Part of a small language model's weights: capped logits.
Each number is 500 + 25 x the weight over its row's rms, rounded and kept within 0 to 999. Layers, rows and columns count from 0. Numbers have three digits each. The size before them is the row's rms in percent of the matrix's.

# up: layer 2 MLP up, 256x96, rms 0.207, rows 218-249, columns 0-95
# down: layer 2 MLP down (transposed), 256x96, rms 0.187, rows 218-249, columns 0-95
up218 097:484423474490522483511459515537510522524522460541510476496477512441521508486513491516465526503507494533512479509512476436484489536522537507494549504500505479486447540507499522530537477496459546521508511512502484534506524478523498472510487494494522479493453481503465510484494484489480487500
down218 095:495551518498519462579493533521526485471534471480467552520511498491478508525471537479525506515496497519517513520467497519477466527510502499497492504482490469498530501499456536516500485488507538496505487483511476522493444498507486535508479453436533497477453486484483546510510505489527493486
up219 105:516445493513530565533510512494527474496490520514497478433504511479525491482525513523463512456513479487497511504498502471520530486519487503482478496505508508527525485513497509515465493490457483506491476522457500474553493495480484492497468548506526518490499537486519461508575529502489501566
down219 105:468482521496489497502516532510512509491550593546524523523493504474509502510452521492505477520537509511493492477489500537480488495534509501477492481497531530491478462471498473481519496479507527521458532465529505482522446529505511509434477492466506471498513444486476530503485503517519501493
up220 118:523487467504547464528501532496470529511472464528490500465484500519492502505478522495515493494529505482503513489511534514529525498454478496483577512504473523485521467481499465504505468503461480544531505515496514458508484513501493478492515520529517466445529518452486470483562495465494533524
down220 116:489484567505487508503519502509516438528487531495504461506485505493535507513524509487485492544507488517495490526480463502527498470525495500499419524500494485513470544504516517539501490488502485483488533553502473508463471548499467485517471474471513477521537546478478517479486514504511447516
up221 111:478496476508465507528527478480519486484500502518454422494528523504546496525466488457478493508471505485482505464488507491551473514509531475482532524463569497528513501514502467505523487516491502478499517542510528521523546489476526491531488463540511523501471492472482520509526499511468461504
down221 115:491534479481471484510493486538501498493466514498490522534576473535517473530489505517503500496481487527489465455524494473469477511510484505527495496461503469466521450466515549525500484535522557476497510485486480516524522435518501515530508453495528496528494486521516486491469536505507475518
up222 102:522494498485481465462481505528552506478466495536539533503478500502482482493488516498473496492514488520517489541508474518508463503541503530529505509504498482511528497499482532557453471519475553508502455498496501504506491483465479465529485510513515445512464491428456524481509539499500525467
down222 102:476476489529537490544507503508536477528501512488526492521509507498455497511475494516503470505493508486484519490551495482485477514497504480533475495500503461542454522490486527489509534520539473482503506473502473495527475508550531504526485424435486490494491552493536508529488460494460534516
up223 113:473530504518454516478522499503484479488504444532534499508526448469477508495510514547511514474527486470513526485447491485530482509485479437501512509525492487480499507541451505488535463538505510511503514493503524490508495548518541470504482513553491527508494472441465463489509519503501502494
down223 108:511534474509551502506496481494479521462524530471492462497509463462519526534484485502522474474546489443503497443477489514542517533535503514488495506520527467471514489493450536504525461524548501547514499506501502519481474526487522500497501501556530496506471504454494488476483483493471498497
up224 103:535491483490491510486482471518511482518477432507491445491530479527535529465514492516517500509473507487561535519512514536480489503517488500474529530555490495438483509441478485485519488544495536493501506477526505489530516505500501522508518476503527495499530460455496451496494483489484495541
down224 104:504495457538518480513501491528504520479498448445508463560517428494520485483508480502525495552502468490529511429471485517498497498521485503497507490517475508503513496527493497493510516510506542474491507501538459483468495504483488472508460501522512479519575482482529518531498506533495495482
up225 103:532498488515506529499500517534480449500491479470504483501538472551507509498500490479516501452443477542560522538518548493505526539489521482499486489531522499491522488514451467473468463466469479477493483474484525495523515482479497481532505548506510494540522507494514495444491501505491522471
down225 103:482490482516546498481493502499515500487514510482474492513497437516507477507513540524482534508482479563495500499513535502518501495483502478508498477548548473490482502514460490509535480502537507471523477425585535488478496482510477518484509485455493488522496481523530467473502495479525528474
up226 097:532479503519501474491509491519531464507505537504505480458469475489518499554461508531461504494519441472520482513512490507550477512529516466473512457490526511543498518534497528508443482533437475485489488506470522486528516503491495484551487552508490494476481515480506530482520519476497507508
down226 095:496474501460504520527528509511511506483501535479488546533553470517549497449485512484500479528494506523487479452488499520504525505471484509502479517521488474456492490478493478485517534488548541520519496508478494494535492516536528481498430462493476470488527478505475520551468530492467521477
up227 099:486431513516519534516515519522539519491516484505497479499483490507488496491500467545468483494515491537507484515485481509482493505532518506499537507484475508499523479501473484491500496503458531485499464537422493474464497466481511503524477504491552469534457578512493545476511515461502529492
down227 096:488537489515479490486504475481514526523534492516430538518481505488468510483485533481538495520494489460503510516471526522510499502508470473520470503526489506531489524482452503496491508469538502528466479474521486497480439525507530561500505490493471544472501451479496470553514516524543487508
up228 104:524523496508505546517469464521491489490479457461536545541461502527529459490530514474465511514485489526498513500491484513508498484488446536507478512482457538458474477489492528518488544461487527510497522533479486512521526484509492477496498508561515464528514502519475534503488515459503466473
down228 100:473478497511547477481467528489501482500489478489519511541488493493512482480511489543503508519540503519469496488505498523508469524498491533473549524520474604450488545494469548515473517493503492513513479487443490475521492508497498506517502472514489501490478490487480485555481547476478486500
up229 106:554482514528535462501521506496515487509482489528459528455504494496467487500497482525458534448499504518494487534483445526537526484504500461470505481506467528478514519548493545499482489526461523508516505481492554480508456495514486498538495521492472489449480533506513463507531510497534502498
down229 101:488468478479465529518520547526531507488498534482516476541510522529531477506491496492534477555526488486491486494522543503498464460523499497500489461496509472508482483504439508526546512478522467479504491465502464480513506472481520492484474460457502518533508527469472546505483475536533529514
up230 099:530539502501483554471485527544494539507467439493544520485465505493531523467485501500473469505500487477506512505512471527490488533492500502482513531471496508430492548491482472515494508539496509520528487525465507504537465480511511496443537520512513476458502512486538501527492516485508458497
down230 101:532502484531515486494529561533479503474474451445518507517506497525525494515502488499522488468485548506541472517470513517478487510497520491486543494479519507479480530490443468526479481510490513499553483502522466482490450460525509551512484512475462487502506484448526512520503502492481540503
up231 101:479482459531522461530475553497530547503474508531473501490496553483478484521492495505517434496480474521495488491538532501530551464492510520501483463522533506513506494451529490492528476484495525481523492535507483465469476529498500495516530468511534475489492481487510536498473511487482484554
down231 099:521526568482467535476492482517494496495528514491551474500481506470511490524509542505466537486492514506536481496476507481487488507489521462432509482510517520512497484540464502490481496506541467497511495495496515469534518457532520515523473546481450471471505482506522491507518519498493498427
up232 092:508532462509477536515497488516472528479464468498489523489510488491537504520500492517518489529491472525538509572491526488474441472487474452440506470501493512469515527510503517458453508529496500537530508507490495517495498437533483514494528491527523517481504496515498497462558515489497496481
down232 097:528496422504493495519517519496462509493448496478487486507511462509533508510511472514534495500486493503484524554507508453494458439488488420495501521494487549540508526513534548469502526519509509524490492499545481494505485497533510507506480478536490511471499482498535522496506501490463515513
up233 090:528516563491494535563516519477474476509490483513492511519475478511545503456482488448511444490494493500505489502485509520472514513472526460489517505496525515527468505487509508519535520494523497477497488520484518529528547461475510475530498538503487476499466539484481486413511483487488503495
down233 096:487491531489516507492474522522516472517521511491472463506462529548455522552485556538531540507513498507539500510530463486462492479491489495506485463512498536488526467488491484498531496488561495444499493533496494499527466511504527482517486479484520527471467448486522530486522462493496505489
up234 102:500485530500529505493516495517486476479462510520514544472467507491478477487535468483511487518515455518557473512489537513546489487478505467497512526483511486497500528493492514497482481499488508482483520521448525545524513499436507462545482469515484499479509456496503566503523547507511456465
down234 099:508456501482507490513465549507514509476519502468498482532520495499472472504488541504493465493504564487528467491489484462518472491477474529495483492446532503453511464500485527528546516508541525492539494542543468481542498485518543495489471485501532519529470523468510487493490468491485503525
up235 095:516535502519479492535518500502493471520466479492522518513473526500458487521518532496528479479509514478522507476477507517483481494516495496486508499510530485493448453473502530530452512510495536484471501452517491518522519452494503490545530535510524463489500530480487411519480453471524496534
down235 096:476499487528479498497501500529500479494498517492515486529521486525488514491465476514530506556532506498486539475502531514441447512530487453508472471528491522501503531482453523518489482470462490516465521493462480518502510495530484493473522468472511519521506567453504522464497529562491515498
up236 095:482510450509530523491501512479488514492488447526546535521502487495446516510532488505456526510493509488540502501474491520465524517494480540520467506564477473468518512520507482481476504478481509519557458475484522459510544488506521495510565502508504453515506471495508502483493500475464494478
down236 093:461498447537516514521510518486504511486505470510504507553516504513466479516511474503505496533572537448510549491504527483493501515500484504494478507519499512494545495528504472470468483449490499524510449468514521467529464501517520530517524478427486477500483482489524513517470495511468517513
up237 082:509487447498463520529505509523507481494465503491508522481460482489490484476502520548512504438485521471471532546469474483544500480471519505513509465487509541492502496503485495562500463516478478490493478537507516507490539480486488479558539538498536476504471486524535513461495490524493525470
down237 086:478542518491452496495487514529516533512512516528482500513500485526493483522494533474483460555481514540531502505498461468489489528506483509502484474485499535517477499498506507528516503490506451472528500464575482472474505548518529504544472496424516504473464458494497481497487473513500511524
up238 096:509493481528469502527497510503547555469438489484508519464490540498469493478466492522530489464510497467465466474496485511488472522470487530494484500522526512537458510532454488494529512517482549505519472497471490518465539511526493515519504491503554536473525524528506500477501496493509465539
down238 100:509492492530466482483465506491528511514536546521523492487475487501485466498517471500486478502543487472478517499529513479477437500456516522523484478497499521541489503522471524517487498512475470493488497460531513495480542535493495446471585504460534514518498531498509523535480507515542493481
up239 109:544492509509459540493501496533489458509480518485509504501507529467506509502503487483511475468499483506492507490513503538494510503491507518537495491505501519486461465419507442495542466510526484478516473492496517507498513495487501511524536495505508504492495501470569447491514426498543504563
down239 104:504513478529509451494498523517530520510508482510455515535474496540484495512520503458527493540478541499481499463497535517495521499529510490522493460508487481486461481545487493491562467459511503491504485498486485484537481525490496480469512497490534507537497498416484520484497463563516512515
up240 100:529494538523501517505533516504492481507460434498515517487521480467512506492467531495490481472544440463508460522530483502465480515537481490518533494519509459493488531504489506491538485516479505460567518539477483517513534486539519525456532506513503517499493530482478521502487466487518468495
down240 102:509490512537499469488499534486499473544487439528493519485460477490480517533524516495495507426561530462508482505534509479513501515538503511524508486489508492545483433514493497498518494481469492482530527498538448491507494511556478499470499506486484518468483497501526496498450492488503513523
up241 114:506493534480506488510477534494563470516495470511479500480536474482440528538496516478479495469472464521542533507492455469464500533503493508473498514500516462526464543465506495482498475500528492518505508541494569501514454500480523475490517528528494508493535499454508493507487506489522483533
down241 108:467570494488479487494496454491487505546517491531476484488532489484496476514512488480538525489517486528493510532500540535473528498482499503465491495516501463484530456526506489489483487534504524475490539464503485503506529492500512534478529475429474480509488535505559468489467549503495487469
up242 095:511459458499467551516462523468531514463501497510520488433530522510446496457495519503509510461517497523514506509487507487510541484503525509481494518532528499510493473529489509491506437497481526501490486537450531450458523522460525521506489524499512517530488481504518525506515530465482495485
down242 096:489488509526532499481557521516540477479517514493470516565515487567466472510511528509480476499477520503482493479497506523472503499452456479541491497477549485486478506500441531515475536505561478487488478504529515488509485483539512484524512517467461484496500515466510471501484483498489480484
up243 091:474482499511459462533490499490491501500476496465504471497447561507524531508444482470497489470528507520532511474456539520461486481547523461512552545476476537511487476478517476495505528554494498467480510498501520487507515521512476514509482510543476509490496508509493488484514502503455525532
down243 095:497504497463466491502498523475508506511500501474485501562517508495498459513495454496510472547591518458508461514479531519469497451506525547529498504524516538489525481469509504498444485484468478474509499522479481500496512462509480481519488529515495546491518495524521503530520513490522463491
up244 111:465452489506484446533500537485504516468534508484491479506505531524480487461539471540525472458523466476476510463521481510528469500522506450456513514528506521474530497523449494540493522526452536489497476500480551502509537486474473487525501510532497485518501497498511484512521486480489483475
down244 108:497521488475509508518526498530498491496471521489421501514521494536469501463467488478458491522493478566435490530523514497520534498495519518545475497483497482529471487476499476492525480473504489521484534501477502515512530520488541477479488495472527535504494506448539512523466483500542482529
up245 093:483447482549508497478483503511497474487477498451500470537530508545501469484479523521487493487500539484473525475537538505454525490472511466488554471551513518500482495492497464510522499496479516532545536534490534470488494507484470456480527497530475463510520517502508537483503496503477534483
down245 095:508467505446503479510500506470504512489527551485476554532507532527485466505483506541500505570526457481481531549501532495516500480485479466539469528503494495522495461480500501495475497495510463472537506484509533510478484479491494542535499494480537510503494483524507470489490482473550455520
up246 111:494446462518445528466493481520501522525507484504496487468479502492475493527529505534491517482509550494531516484524516503531534480528510494495510483480535503515513512549474475491496497491477528499490485487503472467496463526465530544539519475530512521502514538443490509524510489511496414486
down246 108:483453532468509513528506502504524503466533539499515527512477465483499479456462504475492519512548492484516488510466489498500493529550494491503474509507488492514479482447481490529520554470481495474541493539481526511505501473532517475480453519500492495511520459511514479494572504468479530543
up247 096:502484481485424551537525485542548463520512484507526492490514505532468497500498486520534500480466525506529496518512518513551453529503471448518548487499521476512495518477505518485490506517495508494492476492473467495542489475503475498495538496513517478540494476520481496463470446480527520515
down247 101:476516467484482472522496527503529527469523533527498517482491492490499467509501455494557504483488515498512519528506543538478447509495487455516450477483544490511490466490536488515508545537507480491488493472522470494525505484558481467527448485452499525528471493475512504534512523487498510522
up248 109:521508511458481519438539508522495459501480428486480507489480478496485530547522506458500559481474507483487494516500520497527510491476507509508506512516486488491467499474485486508495524458540521517531532538514475506545487506505529491453524524557475539473508474501499532479514476481518486517
down248 110:475469537483478479489507497503503521495506507467466533499518505459477497456525505442511561487558516469513519527495528526523510495504513483585447468510495494468548502480486479510477505488501473503517478517491492534492487533515508492477504490508491534525479460473465510498508516475545498495
up249 085:525521494523481517530492480516486477519474521487486543452458531488462552506537513546486527517432507474510523493515432521473496468513511505464503515503498474468471494514505486498547488491488510495506489498528509515492469500496503502472490510559507526507461516524531436483527505500501523516
down249 086:485529518559505518455493524508479483523508536497483491510473524506487500486469512487517484535490506466503493542507446490500455495513511538540504545539513452510500501490490493468542450497525444488490522493488448515523474517500509479487493526542512512507456494468506493540491487522514512449